{"head_dim": 128, "attn_scale": 0.131, "tie_embeddings": false, "init": "uniform", "init_std_o": 0.0, "optimizer": "muon_variant", "beta1": 0.95, "weight_decay": 0.021, "final_lr_fraction": 0.05}
Each number is 50 + 15 x the weight over its row's rms, rounded and kept within 0 to 99. Layers, rows and columns count from 0. The size before them is the row's rms in percent of the matrix's.

# layer 2 MLP up, 2048x768, rms 0.0654, rows 985-1018, columns 480-575
101:31 49 71 64 63 28 62 47 45 41 62 24 67 50 48 51 43 44 54 48 62 67 55 38 29 40 42 76 53 29 59 68 56 40 53 69 74 48 70 46 51 60 59 80 38 52 40 45 76 43 24 40 39 45 45 58 63 71 49 21 59 53 68 40 51 47 57 25 75 41 39 39 73 58 53 39 77 60 48 74 39 61 23 47 51 42 71 50 66 38 39 53 76 50 45 65
101:56 39 33 49 59 51 47 46 68 41 31 65 60 61 15 48 50 53 41 80 32 42 67 44 50 60 31 56 54 49 33 73 50 45 48 49 79 18 82 40 57 47 44 54 53 25 55 49 57 34 51 22 63 63 70 20 47 57 23 32 58 31 56 69 59 09 25 70 77 46 62 44 75 35 52 51 56 29 64 59 44 51 41 56 48 38 32 51 51 36 59 49 44 45 79 52
103:44 50 76 67 53 50 71 68 36 51 55 43 37 48 38 42 48 64 52 44 60 69 53 53 61 60 63 47 48 50 33 53 32 66 51 24 66 48 44 70 40 36 25 70 30 31 14 36 56 69 25 58 33 44 24 55 29 64 57 40 43 72 64 38 77 09 52 49 53 49 54 70 43 34 47 31 70 47 28 40 43 49 76 35 35 22 42 51 65 73 59 46 47 37 50 49
103:47 79 67 62 59 41 44 66 56 65 52 55 66 62 49 38 63 50 37 50 31 43 81 33 52 49 45 43 53 43 63 63 44 58 58 29 41 53 30 63 35 33 26 22 31 35 35 47 47 32 26 40 53 41 34 39 54 50 50 33 44 56 60 61 54 53 14 65 66 44 31 68 59 81 49 50 50 51 64 38 31 41 63 43 23 42 62 55 41 47 68 54 60 30 52 57
105:64 27 27 74 53 73 49 68 54 79 55 26 62 61 61 72 43 65 56 43 73 67 46 66 53 34 63 57 64 29 52 51 35 72 30 40 50 56 55 65 28 38 42 68 63 63 22 41 47 30 38 56 36 40 39 42 44 41 60 58 46 39 47 53 62 44 45 45 47 37 49 41 53 47 57 47 45 35 40 62 41 70 56 74 43 44 43 72 45 50 37 38 45 43 41 33
101:74 65 43 47 70 37 34 42 61 39 52 42 48 61 31 47 50 53 42 26 45 66 43 45 41 69 73 50 58 41 48 36 76 36 81 31 64 42 42 40 33 60 61 81 58 42 18 39 68 35 49 29 69 59 40 30 27 81 52 51 64 42 53 69 74 46 39 49 41 66 49 62 62 36 49 60 89 59 49 57 50 56 41 73 32 62 63 64 51 29 43 42 56 47 51 53
109:70 46 42 57 52 40 58 59 65 39 40 55 77 47 32 43 25 26 64 62 53 59 48 38 47 57 55 56 60 74 50 60 44 42 56 67 47 37 48 67 14 64 40 43 62 30 66 53 43 58 61 71 48 40 55 40 65 27 18 51 52 50 60 74 56 68 48 54 46 49 33 33 56 56 64 28 76 44 56 22 50 58 50 51 57 48 56 69 60 36 46 53 27 66 26 42
104:53 53 59 71 39 31 50 56 61 59 04 45 34 56 59 26 43 09 52 31 63 41 26 72 47 57 41 65 56 51 32 58 57 71 56 63 49 41 62 53 58 44 71 32 51 51 64 52 63 47 63 33 26 65 39 55 52 30 35 40 36 45 51 49 58 55 44 28 61 61 56 55 38 16 32 79 56 29 33 47 29 20 64 53 71 50 53 50 51 52 52 50 37 84 36 43
102:32 29 63 21 45 52 55 69 58 48 65 63 26 44 35 53 39 39 20 44 65 40 36 31 44 64 48 24 34 70 66 76 59 42 31 52 29 47 53 14 55 63 44 61 65 60 30 86 20 47 69 29 66 50 50 53 70 41 38 60 31 62 39 41 62 48 31 54 57 17 41 29 40 67 38 31 51 44 65 47 35 80 84 10 62 20 60 61 64 42 43 43 56 54 64 52
100:15 34 65 60 56 29 42 19 64 22 85 26 46 36 68 15 37 24 44 43 64 48 51 73 53 19 25 44 32 70 51 23 39 54 70 35 41 54 54 54 53 67 47 72 56 41 28 54 68 38 48 66 60 29 60 52 64 56 36 51 54 57 52 44 76 51 50 31 69 19 78 55 55 52 54 48 39 64 34 43 68 61 50 44 59 47 40 43 32 36 35 72 72 55 28 14
099:58 34 38 84 59 31 28 63 56 71 36 53 40 62 36 55 50 66 37 47 65 39 44 42 64 84 74 54 85 62 42 63 59 51 56 63 28 53 45 43 38 35 54 68 63 06 44 37 30 63 54 35 47 53 32 37 50 82 34 55 48 59 44 64 35 40 34 44 81 41 37 51 54 73 24 56 40 38 88 35 51 65 49 30 73 66 43 48 49 84 50 51 29 33 58 68
103:65 33 34 37 68 40 35 51 47 59 58 25 29 39 39 50 51 58 62 41 56 53 29 37 52 38 58 48 66 32 34 26 45 72 61 20 53 54 28 52 42 64 77 55 46 36 31 60 43 49 68 46 52 79 59 56 61 51 73 60 40 52 68 38 23 44 31 40 68 32 46 49 54 21 74 49 74 53 57 74 43 53 60 27 68 68 55 55 33 27 08 33 69 29 60 77
103:55 18 51 39 52 73 60 69 55 21 36 38 67 39 49 73 49 46 51 62 38 41 41 45 69 38 40 41 49 76 45 47 70 76 58 35 34 54 46 41 45 45 38 59 22 45 50 66 70 51 25 62 51 41 49 35 53 28 55 28 43 83 35 59 59 42 39 65 63 20 61 31 28 27 65 58 75 62 54 59 55 62 75 62 55 35 64 65 48 66 49 77 48 67 46 79
099:17 64 45 85 52 68 77 67 61 48 77 48 54 51 70 34 41 31 57 50 48 26 47 74 66 45 42 65 68 41 43 66 39 50 69 79 56 29 72 76 59 51 41 54 71 39 62 62 55 46 30 25 39 53 50 54 29 43 49 42 59 48 34 64 67 51 46 68 71 48 39 62 38 40 59 40 37 48 80 15 62 53 54 32 41 67 67 41 57 55 52 27 41 38 64 53
098:57 63 42 72 34 60 40 41 53 45 18 18 40 58 66 56 61 58 35 55 51 60 64 32 67 36 32 50 41 70 44 58 42 93 62 61 65 69 41 66 29 63 44 61 24 36 76 51 55 51 77 27 26 38 66 49 40 34 57 46 39 49 51 32 40 64 62 56 63 63 66 04 46 41 18 41 37 44 64 42 73 67 73 63 52 59 24 34 51 34 58 70 36 52 47 50
098:51 79 52 48 63 43 64 60 76 51 51 55 34 50 60 54 48 50 38 55 36 61 51 50 76 53 30 46 32 27 44 69 56 28 53 57 69 61 50 42 81 78 46 41 54 37 65 61 45 68 44 54 39 49 65 47 60 55 49 68 64 44 48 57 24 70 42 22 58 59 73 60 33 43 27 48 65 50 51 45 35 49 41 52 51 31 58 52 50 67 58 45 70 80 64 51
100:64 62 51 59 53 63 41 76 32 60 35 49 50 22 52 58 69 43 35 83 50 34 39 65 48 34 78 64 52 53 53 63 72 69 36 77 42 61 57 51 31 71 15 47 41 52 31 24 69 55 83 47 44 53 54 46 60 48 51 57 53 62 47 37 54 32 42 50 49 44 53 58 61 54 50 55 49 43 38 36 46 59 56 63 38 54 49 76 52 27 52 52 36 74 41 65
106:57 45 46 69 49 62 52 24 68 57 48 62 68 52 19 39 46 46 37 91 65 80 43 57 43 37 29 65 72 44 67 42 48 47 75 53 60 42 56 43 65 79 59 31 58 50 51 59 33 38 41 36 07 64 91 44 52 48 33 38 70 44 63 57 35 48 20 60 58 66 42 36 42 62 73 43 62 42 61 42 48 76 85 60 47 49 48 61 48 54 53 52 39 69 29 59
101:64 54 43 76 66 46 68 60 36 50 58 50 70 58 34 40 54 54 54 35 47 50 61 74 36 37 39 61 20 74 55 66 77 56 35 71 20 61 45 52 37 41 45 59 38 52 51 70 54 58 46 40 68 54 43 32 46 43 70 73 28 52 33 41 32 45 28 44 34 81 53 68 69 67 56 26 23 60 66 62 57 40 58 23 38 34 50 52 39 73 57 53 62 79 61 52
103:52 51 41 38 51 33 98 41 64 52 55 52 38 50 56 69 79 57 71 52 37 56 48 50 65 42 35 40 46 45 51 80 50 21 67 41 70 70 65 63 67 38 51 45 38 65 75 46 32 70 53 55 47 39 56 41 45 64 58 39 45 36 47 30 44 72 54 41 39 49 59 66 72 76 50 50 69 38 56 68 42 64 61 38 33 73 56 32 53 46 46 66 64 48 48 34
097:64 65 51 67 49 53 60 59 63 46 53 50 43 32 40 47 58 60 59 40 69 92 08 48 67 36 57 53 82 58 35 40 62 25 42 16 51 33 47 35 58 56 48 41 39 41 18 63 40 47 60 67 56 50 45 83 50 76 60 41 25 45 33 45 60 37 44 38 73 75 46 50 67 28 58 58 47 61 60 49 71 63 73 67 41 67 53 73 49 64 33 60 28 55 38 42
101:70 39 45 53 50 52 34 50 33 81 53 31 48 56 46 57 43 54 42 50 46 51 39 50 48 64 43 66 59 23 67 44 72 63 46 55 63 38 72 52 73 40 43 42 58 54 39 50 62 64 38 54 37 46 46 70 75 65 31 51 37 50 47 45 69 72 73 81 40 50 04 43 72 65 30 64 79 52 41 48 70 80 32 45 53 30 54 42 44 54 53 42 61 65 76 59
101:73 57 69 57 56 51 41 69 54 59 70 32 40 50 57 52 38 44 43 74 58 43 52 42 72 47 77 53 68 57 66 69 52 40 65 63 52 38 67 47 33 68 49 45 52 38 80 48 41 76 16 75 54 18 44 52 24 64 97 42 53 49 80 24 45 62 65 33 31 67 86 72 54 63 51 33 90 53 75 40 56 43 45 68 50 71 42 40 31 55 51 42 44 48 71 61
104:42 43 46 56 50 54 33 61 47 51 44 77 44 63 80 69 38 52 57 64 45 67 47 62 45 44 23 51 46 62 41 39 32 83 62 63 64 41 65 27 46 52 32 34 71 54 54 73 46 54 73 50 68 51 46 13 53 61 57 33 38 59 51 38 76 87 49 49 45 64 28 45 50 42 50 44 38 15 45 45 70 56 38 53 73 77 60 31 53 56 51 78 50 44 51 29
096:67 47 64 24 50 64 36 13 63 40 55 57 69 68 22 62 88 54 64 24 59 47 56 63 66 61 44 40 51 63 51 39 64 70 74 44 43 79 70 49 36 40 75 37 61 53 34 73 27 48 48 71 59 23 88 34 42 48 63 50 53 37 43 67 59 65 48 50 20 54 45 48 46 49 23 65 57 38 24 48 53 62 46 35 39 67 48 51 76 60 56 72 46 58 54 45
103:31 66 52 50 42 19 61 89 28 53 79 55 69 73 20 57 25 39 38 36 35 57 58 61 65 72 46 34 53 52 17 37 70 25 48 35 59 29 47 54 60 48 70 44 37 58 67 52 33 49 39 46 37 51 45 60 74 33 57 54 42 60 59 67 57 48 33 52 44 77 43 72 46 37 33 44 66 58 36 45 40 51 39 72 18 68 77 35 41 51 43 23 70 41 77 46
101:51 39 33 66 60 31 66 33 34 50 30 57 53 40 44 48 50 49 35 37 58 51 41 47 77 57 90 55 37 44 19 68 25 86 35 61 37 41 41 63 59 60 58 59 54 29 61 44 25 43 40 52 59 34 72 55 64 57 38 68 25 47 66 47 69 63 29 66 57 65 80 71 50 68 45 63 75 68 32 71 68 54 37 47 39 67 38 74 82 45 37 31 53 51 81 58
101:78 39 58 59 13 34 55 44 54 35 85 64 69 31 54 58 24 56 58 89 49 52 75 55 54 51 65 45 61 64 47 45 54 43 69 56 55 42 38 43 61 44 61 58 49 49 59 69 38 47 76 25 55 71 36 65 46 61 56 44 56 67 41 44 57 66 52 48 42 28 36 56 28 51 50 50 55 41 38 38 76 34 40 40 87 56 44 40 29 78 52 78 75 20 33 76
100:48 49 63 44 37 63 39 75 53 45 60 46 52 70 85 39 44 48 20 64 65 53 68 41 61 76 56 28 58 25 48 44 44 72 46 30 76 61 36 59 37 40 69 36 69 31 43 59 45 58 17 48 58 61 65 49 25 47 38 34 51 64 68 60 42 59 80 34 42 36 54 32 62 44 54 56 73 50 46 44 48 47 49 44 20 43 56 44 59 61 48 27 55 54 44 57
102:39 40 34 47 61 69 57 31 18 46 23 41 47 52 33 62 61 56 49 68 45 39 72 61 49 29 44 29 53 52 36 67 34 25 31 33 74 47 40 64 72 49 39 37 69 12 47 49 54 42 28 86 45 48 50 22 69 67 57 42 56 60 77 63 53 52 37 36 20 39 43 79 35 52 53 73 29 48 60 33 29 21 42 50 44 44 82 32 51 58 22 66 47 45 64 52
101:57 45 66 54 54 34 36 57 37 41 61 62 57 50 62 26 60 86 59 48 62 45 22 61 46 54 70 23 70 75 61 30 43 46 04 36 50 51 48 70 23 29 18 30 53 43 31 69 64 79 50 58 34 46 46 16 17 44 47 71 28 63 74 60 52 50 66 38 67 27 54 31 47 58 50 65 51 75 22 75 55 39 57 54 56 18 50 51 48 34 78 44 39 32 08 46
100:45 61 46 62 67 79 56 44 70 34 61 60 57 44 53 38 42 53 44 58 44 23 54 49 42 43 35 58 53 41 56 30 30 42 40 49 40 46 54 55 44 52 46 68 19 60 43 60 56 42 45 29 69 56 62 05 40 32 40 56 31 46 44 60 65 34 39 50 28 84 39 28 45 54 65 75 48 52 67 48 66 40 65 70 15 52 44 56 49 47 26 63 72 63 38 48
101:39 65 56 58 40 81 44 53 46 25 35 43 56 36 51 46 67 68 59 32 48 54 56 63 60 47 40 71 62 31 43 48 19 41 19 45 64 35 79 31 38 62 55 48 43 71 72 40 69 26 50 87 57 62 47 66 43 50 68 53 52 48 65 62 66 36 55 34 62 67 51 62 52 81 45 54 70 63 43 52 38 33 64 39 62 49 63 36 53 44 63 46 65 64 43 65
104:48 59 68 42 57 66 35 53 68 45 31 59 43 38 50 41 44 50 39 76 72 32 53 55 46 55 54 40 46 56 59 43 26 36 38 45 56 46 87 30 62 47 37 34 54 43 53 47 44 12 57 37 54 38 35 48 59 46 40 59 46 57 35 23 45 55 56 31 39 51 47 37 46 34 55 51 29 47 62 39 51 52 64 65 29 48 51 39 80 45 39 34 62 50 58 38